{"n_head": 4, "head_dim": 32, "parallel_block": false, "grad_clip": 0.5, "schedule": "wsd", "dataset": "wikipedia_en"}
Each number is 500 + 40 x the weight over its row's rms, rounded and kept within 0 to 999. Layers, rows and columns count from 0. Numbers have three digits each. The size before them is the row's rms in percent of the matrix's.

# up: layer 11 MLP up, 512x128, rms 0.078, rows 333-432, columns 64-127
# down: layer 11 MLP down (transposed), 512x128, rms 0.0785, rows 333-432, columns 64-127
up333 104:471483609490500503525483483545559492527460501472584558495530453547468516470487545480513514542514495506498579525405438463529460501501505471547478441486448509515446487560549575490510517463473526
down333 094:521516456538496450471467431467423489583559569472523534449447542522462530427525450528547491512511502447510494539505498448470534517483522519532471495540569463556455495433489517536477461482480497
up334 089:462539492564578494423445572524505535477509540468523464555519483475554578448460481521533469481537469480518498562480516462479530572524451519490504434504538474541454524593530580514508515482528448
down334 105:505497484535518524529488525519510415496514498584514448559423512485522548512510532476559469618535498495525511481485459510432541405537516485488529482481471418537524494493502495492518491519464524
up335 091:509513509509521515506482520493510426456484527490524532504498488495491430506533551475511468470461526435494529523531545535458549518590463482532540445549515527507400549440460470556493471438478539
down335 094:479441554507530535599476413461418472498478510561533505470478470477514491542454403464452492592481539476516528515573519509493501473498486419585473488449512453515537531553532493496582583512499523
up336 109:533452539477531541524538567427442492458568507544483559512515461506564564563530483461453501472531491454480510536563529504483563541546520544492491473585551520487478542550499572485514538507499497
down336 115:490505556464531404513562495497540461478437517525441543503506513501467493516539523407530464524533502519471515501514468481531469518519564522462459549536488529476519542561448478535527531513497524
up337 104:508470430570496577511499494473480413486460462447539399514522427564496489492492525475468465471524529450491504436546528542490469481476543482528467497492503545502485491468519604524457547535602511
down337 097:508475387518545446507550455534517560500556577487506557474541489425424492523447487533513521453471458507573527523475525495600532507565466514506495512550525492437511463522448566499467486485472467
up338 100:494470523528519534458512544456512530427490485472478591583510485491432479531491447443579500493493582474507474479516540450457466477481480515528492468548517436491497485429473536533469508533456519
down338 100:478540485492468481524537481466495470540524464484525503391481500458509425391490554485455554539530456531523507505528546514529501566504509479479478519450547590499510520542503459395514525462429518
up339 097:516541523527513489507419507514488481449528475513511508510541493477447475548476569544573500555559463527529550489564460434530525475537494531565527530499435443511493476460545491533426535467539527
down339 098:496518493502618536474497421468497498474492524503512552451503489533580520424551400425511460479546496511522486494620437472544447510550537442517566547529482513456512475484491445446525533540538449
up340 106:553438527500529465438532539415491508532489485425448550507513474494531480615432473534495577555532478467434459491538434544577516509503476595534512569464487512540477443511468479456476430555458526
down340 106:473543429494479572515496492556496518500565436537516438458609569482484466470539532480470489478549491514417475528510508511477513551478498457531466463525436551466418478453551556514507462468459544
up341 102:506546487483485508473454485509529522514508528541556465485541449547435517455517494445480494473573512505555488535520504508535506535487490513496502483490417497508508523419543432529518495520534495
down341 103:544517437561451513534503584457493499560508510508488504523514519566510462517482426498454542407480551448440429479490492520488535469454480419501501450460593499504498539487534497511550535481473498
up342 104:489446544483472513499510495499491470522456538456546513506580468471415467509508464561500550535516464513516575553558494489505554428501521463499494508553520455493504470561521501494488507534562559
down342 102:444495537399478491535525495568499553481542436553483471493470527542435501516476453542504485482509473520511506524469482479484545529526477573411562439465459495532487423518511538500432567436510521
up343 105:509490441591491539507503523504479578503518538524476538488478521478550443556518479411495522490533552507470448570474525567442468491520577584483475529516475538480561483528472498451478526516505482
down343 101:476492502435550471566492521513544413433519431530562480442542464521509444549485508506537517494571488503565512522491480428495468441470450505517577586469522493527452473527493503481511467445566473
up344 095:502507569500484466468509481488506504570405535476601569485527487545531563487578512501485504506501585441508489550518464490560461474500426453548453474547472471490460522429508542517532485508532467
down344 089:502515516531494509446525491481518461467487513573486501533581538436442509452476412479472515457414449466436460485528485488429483489509479531431425506458510516509538498449436523455546466527485551
up345 095:483568506536487461492510472543450550422550461508539463504536517500499552452471530503523499540469518478444519504481525487477480429487490522484466534558488560534484545468589458523556515546495582
down345 094:487514530388510507512488473507515506635525524502432466458440467496536537509438477491468505528490430509587481453481511503539453540514536449581484509427514451533445484517474470508515491520533431
up346 093:497584575546505517515515450591552553497527455454557532479488481451541467507489551395584463538497554530506546472480467472489443557469530480499490462471494495497419469461489468454565555530516532
down346 097:495492523472471441434477491452440473486509526525440414578527479563492512477479445557459497479481464533518498531542545441530561434533520462538532496535572493531538490553499526523454500484478433
up347 104:473442517494519477392480552442498484533538513557520495547516448522432490541473469517475562529487476528475515484498566459552482531523446494448539484528576453473550457492471510463431530511467533
down347 094:454586482502496522590504431541517491492429486436481473477483467425483419490548506497517431466482459495524492519480522427438431487445572492529462514492444489476448456483592476460529488477483496
up348 103:495538534553488513433526533416563588513530524536616460496518510498529510463502456495429569515501465501618471528486518487463505555419523448514477434445469511458507509463407433446467510469482510
down348 102:574513450521456465429462489455488465510526485490500491458545553458524545521495513471451557483501489545517534531489524567467523450496551464539497417528547500469535536509488451505515401521437486
up349 104:559517448480532480518523522472449466452505479450511444529483502420447493489486506513453483496488493508514550545517446550444509430507554516455489453552450594528584512441480484472506460461489541
down349 104:493469571512437491447460491493584485548433531561569504487546464500513451470499538580554494516502495543533477558514473489557528513489536504471509488458486470529498610505524496523527461513451522
up350 097:539478541548550520524541572533454472550543520539487503481592468508523517503436481494497439510504497418518569557455499490528519460557495563490452529501471462600480526466508468423406492522482531
down350 094:442551570480459491485485466546455559507533542526474590526525458478455540526561548498413513507440496442475446501474547519507489462501471512405509504448468478488481453551517521553509581536506466
up351 097:541547498593485547455525417497472554529559503477581549535550444455431505520527523436504493462455519497468479489400556513478481501524549456512445560468505490545504524461467468447510471549548509
down351 100:493569527506510567504518560511488485525511474483454474532556475546473417469460593544409551507521524545497533465577513502563538501515439517508554570497430446529537527555562495569564482540494527
up352 107:587478527494528539533532457457464433467525483534478546481492471557440505510487509465472569476489530490555431525394514550415434542480550482498476542550504595498483454549533488440491528548499517
down352 106:534474408540504546504500495574449524458549531479520444558501495509536472446469491514541531470461521491497491534502520485496520511599460495477593530519546485540519489535509442487547548505552570
up353 085:523528517486491490465473501447482518490487516537481458510529462542529513556444494503499516523382514516481473458526485461431467513475525531412522459525488474468513475500526541461483480499448437
down353 081:522441479464481487534503485527454527492523567491530546447502575428524472481530522438540419475595505485474494517463473495567505503528485439573480505549525510462465486475507493482482500464536589
up354 110:590508544475483504526546513501544576447508519515561437532500468517550464510423528491486521531541509473445514511534518527567546508450496463421510443458509526498480487414483532530464474453555478
down354 108:524525496517576567422485493496519450462455452531436492530539526463452496527485428502535537446397494528532465445495489514471512490477552499488493449457561448521539447461495503505490501503510530
up355 100:526585472510481513506470455475444527486511461479602424557536439492526540513503464498404493450519525513487439521475534558513508462482516450554513424498409500498537473517509546497411530487510491
down355 092:449451532455558516501535542456549481556506577513475541459534496498510511519414493467522528545499506507541524442516492419478498504497457512526479513487548537465434492473529491462525431489457559
up356 096:572545505545476515477463483539490529477516425403490477551466466475471466563558388521489543525491572494544450465471503497505528500520540501507487528515518452566471439452560470492544472447501465
down356 107:469438584429549535466501498499497472478465468549486467500510481506540601458448525498575471593439538500562481511526536547497505460519435536480460416524476482548523564464515522487491536530526493
up357 099:524485440521529458545515435489451479515584484479505531447595478493446481512474516523545556543508572386531524520508483458502450561546512502501552451519479477523528490534561398536496462514421534
down357 107:500531530533492554509546470463519456555467481529492489488454521546503526513515489468516513490538477473573549493593437421469497553505578418554494505449491411529524551585522482525474498533480504
up358 095:463525575433539517435518436526506473500536459570499496472486440531467373522530496552525494502524512539528582599505523524498486546494522532523443493471448546482466469532474496571509523526573493
down358 093:407470522464501504510471534500534429459494458457560461445523526500513524402441531519547454483521547456489513539432530551479456467498472488477460467513553519525513477551528579460478478459523483
up359 090:485513527562483543503562486496568513472463575469544534508564542544465523494497564499541510448471534481499550461496566487449464526572542544566516471471504566552518500473533516374475483530482497
down359 090:502474485474497475473453584476468526510595435563429516530462498512480454541493492524481505510520420535561531466494460473426524520481481429505470515565502476476508513560453507544543537419425548
up360 104:509494514408533551513511523424491497461434530542522439498486490432544518520413500526516418506494492499499500550519562498437474500434540412518506513450473521515442547495501539495486452487583478
down360 108:491493514462590518503531506480441487563442537530477545550461472449522500649467505546554444488496521503536437535473493572590484524500487543517480542531475512513443505498493475472495540491478513
up361 098:526450438506505511435492552538556566491567615550534501544510509521500527516506515533439521499543528540491552512517467507519494546542536483500487450557548545487566531447434479498502545488516459
down361 089:509484581475437495550564499447454511566408420455422554442499547469479498490497467517568557537482418437447496504475534451507500547508474505477551569453462485530453502545516480537480418478487503
up362 103:505527474495518498531548420524474459483490552491534398538499427555465500510539480496458492531578553544513485500582507512578473501434512478502591523480472523511440492468503468500445421429510502
down362 106:515558512446542541519470573486510482524479484526495532520566516465495473483505497540499477511531553542528467472513491462485512543531487502518496482531491398506453520565512440546546415520470420
up363 105:500545536466540470493542456541492580512486497464488509492512484556580442515555515486378591546520517621508500526514473465510529509532474582480479474477504488525592437448483545502533551535529492
down363 099:467476479437544418479493520573477456474484576547418553410474513503433494541517474455460505541463508515515515519510420521495526514515560550535532482528519496561525434538531503467507488516521546
up364 097:477511528587433501533530530445497488470530509524478548496470471496489496525458480499557534483511530466466384503484440549467469472538546498507522489425459578508545475473455521475437507516487505
down364 095:501476534462453583470463562482438421554459520468458491550533503498525498547557444468472559504384507444445517481481490393548515486475512490502492465526482511508468540549518510501541521506460577
up365 099:494578507514446544538549517539489478407481506433539552511609553528502487451494555492496511486528472483545547489495459490502473505548430473520523518511502444495487565463539492463530474471496440
down365 097:481511482440494467424432428544534546509487498468464454500435503479457444500497486499482526474481475501464546498488544449468575567481596547462535491504496557436506460509537543502516575524485545
up366 095:455534472487493495508545568504567470555508523505511525441620445483501441511482500485518486475504519469511488454527540518520548442542536484497523524427502465469400474501525496569509467506519437
down366 103:504531561533536430526494509452457481446520480453499528440478521579501421518415495445466497501438503556481511460486453506395472551460461515494423521466474521497509424473552488450454493428541479
up367 107:541543511455548465468512454525466481528516433537516527506470473539535592529522473476509454555484496378421523533503530529478516522476515466505507554621461553509534536519497495474536540499506535
down367 119:514495517513530507501517512508521514527523515528532485486523513516513502440559478408564439514483458549469507505471497394556502507483548463568427506485514459469496500472450464421550508532629514
up368 106:558488620466507521511521518531486519487450551459484447523549531557552549496528408445486474499462484479505472474441493552524528532546510495481490523527523563500538568502489629494483500571507485
down368 104:472501506522501462504558524496531531503491526434530513459455489497502534531453523406441488488477494463518490448594545498479499503553476545471477483498491539459513508499496443448589622456498510
up369 106:425494591507419534489549558418435551523482498437487532518492494484527524533519510506450508484486439561487517477569496491524502484505521536492441474506484431545475437509586553504492524432456487
down369 102:490525489488591541445406496569533536526510514508528485472601455504526536526494499479476506509480548446527471448518512437504501439536579552531524493531501526467499552429445486534508454576533543
up370 082:505502451489548537555530487479607494462454525488526505423471524476583523548489461446515446480452497463505437497489493523502495504543399530497476512526494451513529481454525527443504506455446412
down370 088:491431496477438440489506528482466451534508407520469469546564510536486489490435565454538532494481509506527515483481414486475508483499457518473566504483572515505481504512440491483497556551434609
up371 098:485468407560530492451517553494531454622533500505460527498511515404467536508505548485530544497529522468548405453494572453571553481453480523483458592487516534513431489562511507557522494501463497
down371 080:483532498485455498550510429547459562415486600463469469443526539569482464551526456540436497560452500523486484514459466535497470470611507490528490528520475505494497465462450517430466464508464538
up372 089:543523493511585491441489534482514517451479498548509480498479510479474411508535472509541537547513527469465514491453557490487519471507496529457506416475453536476480459517505438526596519496467524
down372 089:518503513519423504562508439548480504566487524402540513514460483525578493531464493475485510426525436510528481511458510540511483569483499477536484466494510481549520515475501546463430528447535431
up373 099:505591449483467516496606538527502549418555521497462521522577529470437483488552455486466491556559478493458402515460510578507476514508506529434552515478472499498578455439500457566466533483514490
down373 094:476441511491488465548470477556490535586457485460500549522485424528511506492488536534453527485571446527512531496561523481507535533548482492530544526547519444553477510490447482543546532471461515
up374 108:497467518533530521537578468524454493508474469420520479507538503481486401463534513499496448582513519441504457524527438448537524524471607462445492556478520466456506468456508514459488493596489428
down374 120:512499410478519439527495503529494561548476471403445462462432532505432465390565483442472590521503504450519446501528511493519536488486487445474408472548520509476476552431533436479496528506478467
up375 107:459472541502526525436515554563447514497559483495552538499518493487485520511606465485542469463510416459511498442448531508521542513535464490462487499499540558527481509526534503493464531517474477
down375 111:478531534545448525563569441563508541528478540442461495489487531526473457423408461487464537546471475506516541523512550520481473440480549515485518533502486528476556528494491434536603490464506462
up376 103:507482523503456524504472495522500475460483535620550487541562490580584475449549479504511467507565556547508491509529468467462521436579492455472465527566466449458461496524447486544534457436427556
down376 091:578462510548493567483519506504451486499490492444501520504498542508525475480485530509503519387511536474556500489536459468527434530531526436549535505498471555500528419537468498511467599515503536
up377 090:580524525502497519495523467460479555568475553442481477504459484440459540511427526489540534521517423589543462434497519494448447414489543519499489525538530491491415552508458543513450486527566432
down377 100:445483439502473548491534516482490446407522494541530490501511595548516473522584508465455491400470526463478559556499464481514568554534486489486437504451457512502549405502474498445511530489471519
up378 097:457432550519493614528462503510446510463499474528474542542464448539520433475551483489516537468476502476419522526554450467543549508458545532517518564488453484539472474439555459516449484488517528
down378 112:492454499603551518539481505469483460446533474497452485581462538466493527472482480422443487423487490490540542474496492578512534557485489508529435449487490474544481492473416492529457427524486554
up379 083:531488504511535500551543537426514513538462519474519456463644439495450533506463454591461549536576547464460483524473508510458494493574437497438541521556482484570471523530522440512530490459530480
down379 088:462565429448514481541515502556491482463519519572470493616467486522498517507494434485521405486459567537435489525530531510527498530393522444553534486554473520452513485548456547487467506454461517
up380 093:466496492474433557500503477499494563448555567576485497453556463392470506466526517544462473517497474449551518550443510499435455560535486517498442445504527476516480517487472516516513532558511562
down380 110:518586495550554482555488467563475469475499502541487532528442446460491500425593498427486508506509480558506440521439519504489566536532552464416539499460502560467505473465536508527517535547450576
up381 106:444499542453532518459507522427483513526526522462490429473464465525478472516521521519535453507451534509497518545394513476512429519509500537453460477542515518490458514562498492473528449449551515
down381 100:480467533428461498528521473484531575514521519575466504487552493535448532477479493426506517499487480549507485497485547480483516453407500467504485486512520466493454469428534534505583501530467449
up382 099:575527518432522513549539554471522542476607544543573523453500473525510513556464541412524439520503412455516532417422517440507471513521500549502458454546489508470458507459512532428514525490522549
down382 103:448527531531509508411450418517491450517455526469473485552560473529458458475510496592451461545464527558479490532567484503513525499467480456534569513474487526541505468575494461534454457488529456
up383 103:549509493494544504515532503496531474576505491587521470512494511524426515578440413512519536569507447414442492457447496529560538504523461505534544466493523536511492440531552544528459482513521484
down383 097:446499519451489510541479534486513527466490556432526490519491530492536481415514515511512474493596552483536503497491472480489501478497578497471353522528500494473522557509498515449484533531483466
up384 103:565486540462449493486521576462530586477506494547452533527434461474469512453554430505482534539442472474485517534435474450409515540494499528561465494513488464541535522495495510531517563485470557
down384 099:457551552544438496527446450388464493453521498499483451482491569544540482544464530476539444491533476538542457511481512475573525490477545556543570441482523538513499481461484477421489499546549544
up385 089:430531468493479538465504505508486544512546528428496520503518454472502550491493460550480581484522554543427562516541552532487466548474512569525540490513576493496517502548503497424495534504521547
down385 101:515483561485458466518578499506523463511498466517504502486482567505480434461464550430585428516547447450568441469507429508513505477538552434511473505522469547535510487463492541545515550478481451
up386 110:512478582455529455521502485583528502450535481543552511531564490443478505534502473542528517512567497558473499524494430509474471544484544556440518461547474528502495479509453456478472526583533521
down386 105:570503475488472488458432488568533557487569470534550484450545498501464470487478410479500523476434538489528491485522466550455484430469486562542501460439490524591545458512509480551523437526489514
up387 091:570507485491475460467541476456505577444512543486535545487489489457520519564528469516581532496494535470515461547527438491526534481522525514507437502530472410506535524539524523495534570433504498
down387 096:506543526485553524490504524477448510459490456483469549551529525550527434466518531496443474523485512486516418430497495534520442552429431485556485511495489597483470544474483488443499472591507481
up388 111:513486500503472483505490485535454604486537500481541553541437474552417511454475495466409552500552498450458410461539462482529576470433483571495522517561548496511590504489529457496484523510550494
down388 097:493494484538561517466472549484492402523503453497467439514548551412537462477456514529567464489501469510499549473513573534454414527503523408466428488502521510463458489530468476460473472473508471
up389 100:497556481491492528453487531482480446510580567503517506482484481510485504525496459451509528524484488496427504520412471441567487568573466449525436519446464560498501441525509561513495434501478447
down389 109:522555455565536492481394508487502465508477491434544477483431495480522532492433548502538441503492506406430485606472506451465442525491534449504517531511467549471444466503497484473485524465502480
up390 087:525491494520522596449508462512585595509459406454516455547437502516477524482511525513478546475561565439482560535524501506573502526486533479541466488417513527511470535515538534503482502494499518
down390 089:473487529442460482514504512499471470488465510501512562479474488515497495498450501495529508500493518524470391415529526491486495512460468506449473485518502479522515476547497460503466489519482474
up391 097:486538537486512454492539489506554481504510515492501481438488481509499490467472538519559475482542492430597478475518572437594480468524514433530471513501554486489577552529526531466458562507479485
down391 101:508478445505592478500451531438478518503521524439535478545480539469502508544593525473436498542515483597451555511450470509392515469488476515481495483490471494522500541444497529532477476497537523
up392 084:483489501525362499593483517535575530453560544511490490538545435482518438443473594442465443463482500486471476471484489460430451562533541453468503547506527521512549540523536475502493535463490483
down392 083:542455481506551463508531434506461437486501451512500479561440517496502506500535492553524557565516517518557505507452405546528452477485539555434484439466455504440444493516477459497541543479455489
up393 097:475413490504515522528451505577557520472468525469488493510536451458492446451476463379508552475524534444516541443385536474524460505442517487510513526452517450498533457518449490521439427472519506
down393 094:542534503497470439491521504398508474518591462465485506484494540582504542411522484462447480470446465526545471493604448521406524518490506476486522477542497432478510513519517484523556497547486479
up394 099:515526524505493457533500481498492479523433448513474529477482529498431515511456583567496493512474497522543534574475560549480473456475514575502459470489501458508514533564413519466481418491503484
down394 100:539490440522475467482468435536446466472521585525528518507524490429462460480527457431488507490523530472469555470503439474519517551542532457579522475501426462467502457514513500428512470550528455
up395 106:534502561416461534446468530475478461454469453465518521505485572457514480545453481486508505509406502573547553484616483557516443518497503529500520457514579477530478508440485476535465435474468479
down395 106:534485462495553532514485504532535570510478557566524504508588473511488466429550498479539494563517478454498566523481512469477492456559519452511562505553439511441478511470533525546450507520511470
up396 096:493573492522458543526563486468518554492583490481499486470484453606467513530385514511480449472464529547528425459455517470498460599505477504484509510526531415485488451498513489526490416517505489
down396 091:474435453473519523485546517517527457502474516533493491488552545446498497451487467503506502553471484466459482505488585536549495457516539524464439462516434561535507504588506479569440553479413571
up397 095:546603510586501469551533507484507480524474490482592496415537484458505494624486526498462515511479530439509480463462534490511392434511496502507492540534503454434470527467474497519497552505534512
down397 101:504489569469495545510580484536472544531494531496412495520536531439482525467502506477522571525530483551471533502492426524499586471491466491482471504484521516530536489518491531509544466500432526
up398 104:533539497424587451460483522544516445539541540477561474519502492522549469487462527491475506548594484492509523453549520456420474398542482513577493470486537505513530543463495488514456537580478489
down398 104:421438508574477496564588486542540525486454495492489501515431510453491496546578462509501500494498515523498510506498482480472583513463572440505458448502536454497447497611481469472519506450472465
up399 106:523475420462492443489527473427451457459526527483488516467514538516544542553461547544445452548465520510484499499487473530448498514517457488431465563548462504482534508535457493463550466468580482
down399 099:481560564509509479529507506508557572504456532474493488499526477547439472516505484469572516434539479526514469471504504516532460487504558516556551518471497496492436573503578515514472457478492504
up400 096:477531520468497461525445518451521511519540448443510452512487485472541513554526477531574541542412463487552507448472513460486433457467465562461464446481463456492421504451477469543517548478543442
down400 090:487456495448523482519516477481518467483488541540458577530514535510520490512497474501500511443503524497427484555449463547496482488525536445540464484530496479565515572500410458520451505456452532
up401 104:448503532510477527431535500504533487524518493521564567501487484456473594550465461511525542507494532514482515502476466491565556480509576511496522459558487449539509461472489470476437476444403540
down401 103:496495494531470503515472511515488500519557477532470574559546539466431411462462413524517546444509450528480482534474441436418543460507482559458512468433533545473455497529526539543510533570552500
up402 103:508447516513479467472506472533474518492506454534494439464495401491452449517484522498523533556473498526439484569496494487515461492583457456549494509537493395492495514454483514501538534553512577
down402 098:493553476460506526474463528506456484491555533477544520500527508485512569504469478513446545436473461471503446460607506498483502496428533579403497540476522582463495542548526489486521429475485529
up403 092:537564507504491527597544472493534539487511505511570497522460581474490513559445514451518500483535585514544529488517531473512437502489450575485455524476511507518507479531472460480508538524430562
down403 100:557533553479576524437550586556478529468493518447531541562499501471510515517464598521525497543507421496498568489471498522487503447464451500473548484495533462507530484561465498547534513511464403
up404 099:503505495580465541502488504515509474494517485501509565476516553427486535543554536524574487515558486484556541527461487515463459599485497516504515570527540496412499495419471524554506492531522518
down404 109:508427548541519558491504530475617447456484468467511507516409479544459478463565521402478460471508483528529559508567522497515484501501499462463548462479502536444503462459469471516472486534552502
up405 104:516476469488461464467476445557540483497570495443527463422450480410457557491529492464511516541502558518470535511449517523441470513500541453505483489606526530544463402493480505513458440509482490
down405 096:475491524481482460479486485466536578486428443525494476504510517485506504486486424510541501476526399422485462476493474456567429462457504620435479554489529490441515522506502508444500515470468476
up406 097:466466517447524565460527404496480503501530501470554477464525462471441574554497462468543484546462474483485511420486550459524509502462419510504491527469432516537542529497477540528450427511521471
down406 095:493576468478481442597453529522574527513474505507460498505463468431491410485585517502521474450551550524434471512459488476434473538462536460622535513484524502481505512514523424493556528482423479
up407 097:511523517498466433532513494503430518485566483481476501523487470401543491530496507431531499442468511494438487534446481478485420488540584494500536480543475489532524482405500449511478548453591580
down407 097:458517517563510532540484493467508429515532540472526503431497508482485478435589520432444464516491517496506552483507536526520612491465434512458463498552463498470562525533486524497463546532469505
up408 096:459503524435452469543508469587519579504552553547542467469495563548494599526427537520474514482517523456524512474513550489573490417496502555444467522541551549468425417531493473513548537527547427
down408 092:514476471553499558455506503432516424503463464458471515569549462501464465496576463463513480482496463534512508529446442508444515518531455480563526516467455450546585575470493536535428496534446599
up409 096:433505508438530467437474532532580454470558549550487461472419486527465519490528496443487507524469524503459492501504465524458440495618487499513448521559469478476424476563459522452520527504500564
down409 088:521532472526473516478489431542472536523434489446596530577499561507498540502482512582567519520495488533487464477476479500501475514472496542461536481490504487447499495455523452512529479484478407
up410 100:605480547533429432517535514421490528495513516466548533516560434517530428550445486511491448589514526566541491520533554412563416511491460511525414560554561455516468505526489496534512550515506439
down410 107:438471501471499559495518502532529576454483532539440472459561518477456452524552453518494515420468528473444458581495485520486523560509496461480544447413453525445519479472516531400516506531495442
up411 100:511458534500517532552550514454512536506497472569475655470505475449504487465535524537570550462560523457487552502481455498518467461516501584433514512442481484525482523483495565523418527500480556
down411 096:535584494414509520572472460502555447463534547445499509474453470579566493495483552582498445505474494530486525524490470500490419481483470521531508500548517529454499443440536501444499459544526486
up412 098:495484529503465538518464562502529505483518510517482465549519510453491556502492473531565510479479493458503493485494572475459477493507519524426484461462492521527476529525559454498498521482357463
down412 097:526498450513582488472527456524474475553464498503518509431433467519524484544525530557460528538515435572506495502451459485526473459530453455509494490516507397525505456439496516521425440538587488
up413 098:560486455448585504487539561448480504490561532465539573458492532568504488517538533495499552447564493484483401498492500530483568553523558505551457518540559494534510553480439533486546584527435488
down413 102:462521448523474484455509516474475568519452527534491511527500441533447547525451495419504503550457496489478491577472452460490480437493553509505578525481578477511524454470529500470488510461549549
up414 107:494518475451507477495515517479555469434487493527502514528439563456479501572587483529507525522550535445512521444547465510441455445497412498522468550488488553504430464490529472462482484473495491
down414 101:481526502507444509513460501477479437547588523568457514450553485549516426428509522534490420486439505500542460519429540577487524546466534519455517469519440452504523466510484515527507496391487484
up415 105:524561509434449388476489507560452504564490476478526479501476564474483453537541549514550542531471560439574454533520463550487448562527470510494496480543441481456449506464490490509515536494447521
down415 111:500414544487453485466513522433513446482563454417556455485492539535506500543482505474496533462478456496476468520515468505548498481525509461501503467570491464497479561484510554516506512582457464
up416 085:487522480505450491502488462521544446478524593405546532538492537553481562477562417465576553482539450528505538537471516488530442538518468535517494518439460520477500468529522508583458480520493523
down416 091:480523578505541522499523485535481445502497497553441461478434463401473410489481509457465481497486502431428537502477525502506483505478564477463498542455513507510482481520475503462512504483572482
up417 108:544531533417489519442486540449473572457460493553528455533516519526492469586487509516472482455500507431463476533483473506531443542543509440434446483481501494435545484502511487464577489468466466
down417 111:501498471472425527446489516462493488465504556523512521516542509524447529372400537528473477540506473571523478506517520501469489494432541473479504554497540568520480486540494464501479456467462488
up418 093:515548478452544541507491542506507463469456538511480465532491567470488471482530478464486525461540555486552579465555473480474439528538562493544535464439586504472524596468567540509589566463483451
down418 089:468500431536435517467496515530517518503463496522453504511482555500511539563504492543519454519456466543504463567586521539480575498472524507438497526488494530528552445523396536502485471505521473
up419 102:542510438527549512499526441475492535472496408444468458522498426429428477547582404499500474490504445495468501483504445480517484432560533437534451502530492533476489462601451584512476521524497541
down419 103:527468516501476591491547533513497527520533523454514468514509472579466482470393553516536474461591534517500492509492588540509509460474434551454500519525448468583475526479506481478554478445531553
up420 096:455534470520476500548498529483479490492453568447479541455479442463557485491475515457488482511560482531506469627577423573518515566493476517509406500518529575502516550490500428473505499513464511
down420 094:484441498479533508455518509457430498502553449499474473488522484525458462520481452536507553465450489483492524483405477435486472446480554490458668488478452527472500480451492520503500476543508528
up421 109:439602464526466503548403523490504512495490548514532497427521396517444460538553501488423488507540519509461524551538494478424471508554520506546524486551478470505513441525499486477459438501456478
down421 104:466437547423540503505496521525504446546465550536524536539490449559509485499415500511541546513500505443515487462544516497490473506534534477507579537508488488534435538528480493486508474443516501
up422 119:476447454505524474532460450547467537537467515485533445540540489463403445525520455479429554479500475491502581506547498448541450405564496464544523491523435528555500500523489517459491582493503519
down422 121:467503436502466594493440525533505482467477429544533531497482496535500479504514449521484542490528555546474505452483510406490521523463517514566538535460512515468426492466488455509432468554561520
up423 100:519514493536507503444486472530537466503501476468450469495518475551566557509508444420459575489418495510489480512479461501484395530459522523518492459591560497549479571501461538497579521480488521
down423 107:509618484537518483519470551501436525499524452487488510469458496492492510525580532502624527433527516412550546570501508495476503469550534514533465489423545424491569443518525520488473505530483472
up424 103:479544426532530522433546523553532516496472559541474440504487444530524458498559499463541501536489530520447488484499554478510487501492482481503484502506531556518469521666480439510539491514525450
down424 097:552466514450490521569488511484456494562532531501527526512517486501470565474490544490453541560514443453515367473464457465551505566540511502602542535450451457487565451352502538526507500528459573
up425 099:555471490502520493470510522548471501528450545519479326522536476516436540582424499582524521473485523473532519484533499453444454492552462459525485569571496512461570541538543465468478451506513518
down425 102:515588571536464476499457456556515516539510493489479487477474436438501457459537474473485529504492522509535535547483554472543422504523562536515521522535455534554426529499530470536509482475452557
up426 109:499564438542531486499454471500520545465517538556525506483484505514506434509511532475528477468478485557539511479582447491522483451602500461527497488514469475452467464474546501527476509420433553
down426 104:525462487521515499476405476511458489500455522488469471470488539583450509517458364546432521504487478504535517440379483477462491500491539518513512544472492507500571495484626534450441426457502529
up427 108:477569479457500531505489583537489483572510453479560494516465504536500500479541570496460460496464474458527530507482448566533463470558553455535525508622480485448528575489480530425535565519502516
down427 105:550456529520561581500530490461438563539481536473537495524520514462504529461533501512485509457463457473491462474465528449453541491473475483458479589494560487492425513513519597539419548516495576
up428 095:501485627495554559519474545503440473540513484536512518474577539479464518542465443525563524427463540507548544410545498474451544431543538486495506550501452452525522543518524577504448527504536497
down428 092:514529498496395475498559418511502496414440525481501539489556486445516498526468498429505484529553518460479494584441509554536450581479429501546503480447532523501496499551486480511507505509489534
up429 100:534536547492506460479489457549497506487445505473529488555562498492511516507465576484476473491453600510511481503512488515450543486481478497469524515502387585441436421558379479535517556574552507
down429 092:491423473475535547463501503457474482519540493522497539485486534536537505509494453519485516501444434514399476481479532557476506580488406541514513498516538469494516507479539437466505486493446520
up430 101:458537504514519463462558488594402535559535574516495509558516564454480489488462451547611508520454473533482554414467529489505513478496559557545485531475482542450504519526469451546547486488493459
down430 106:553437494483474532561460572491551535391543490470435498435520535558519497522506419456492484516513585486496469484554463554544529495528468498449501505496557451511510495520459492551451512457587546
up431 097:440537525528464470398552482533502536488494507524552521444519511496596555521507466550462519421446546537513561483520468514561488476478497492495443472450546507535460459470558457550475446639475518
down431 103:429448510468496470485492508444490465526577464516406448547548506525485531539489536509525528552537459456502525489498538516509487504468518517437520483460544567420512523510484511527584519467522482
up432 090:605567481497524476550503538425451427424541469424507538484483524462467458568529515489537530525488508508488513442532536541509457423462452539500470528483459461531537513502533524496508422528483525
down432 098:479481511452481416435513504519489522521479453577541392520506448526507482528513493518499446497493486472528463529452467449485539576544492513475519563566504479488476490464436426480533512492448557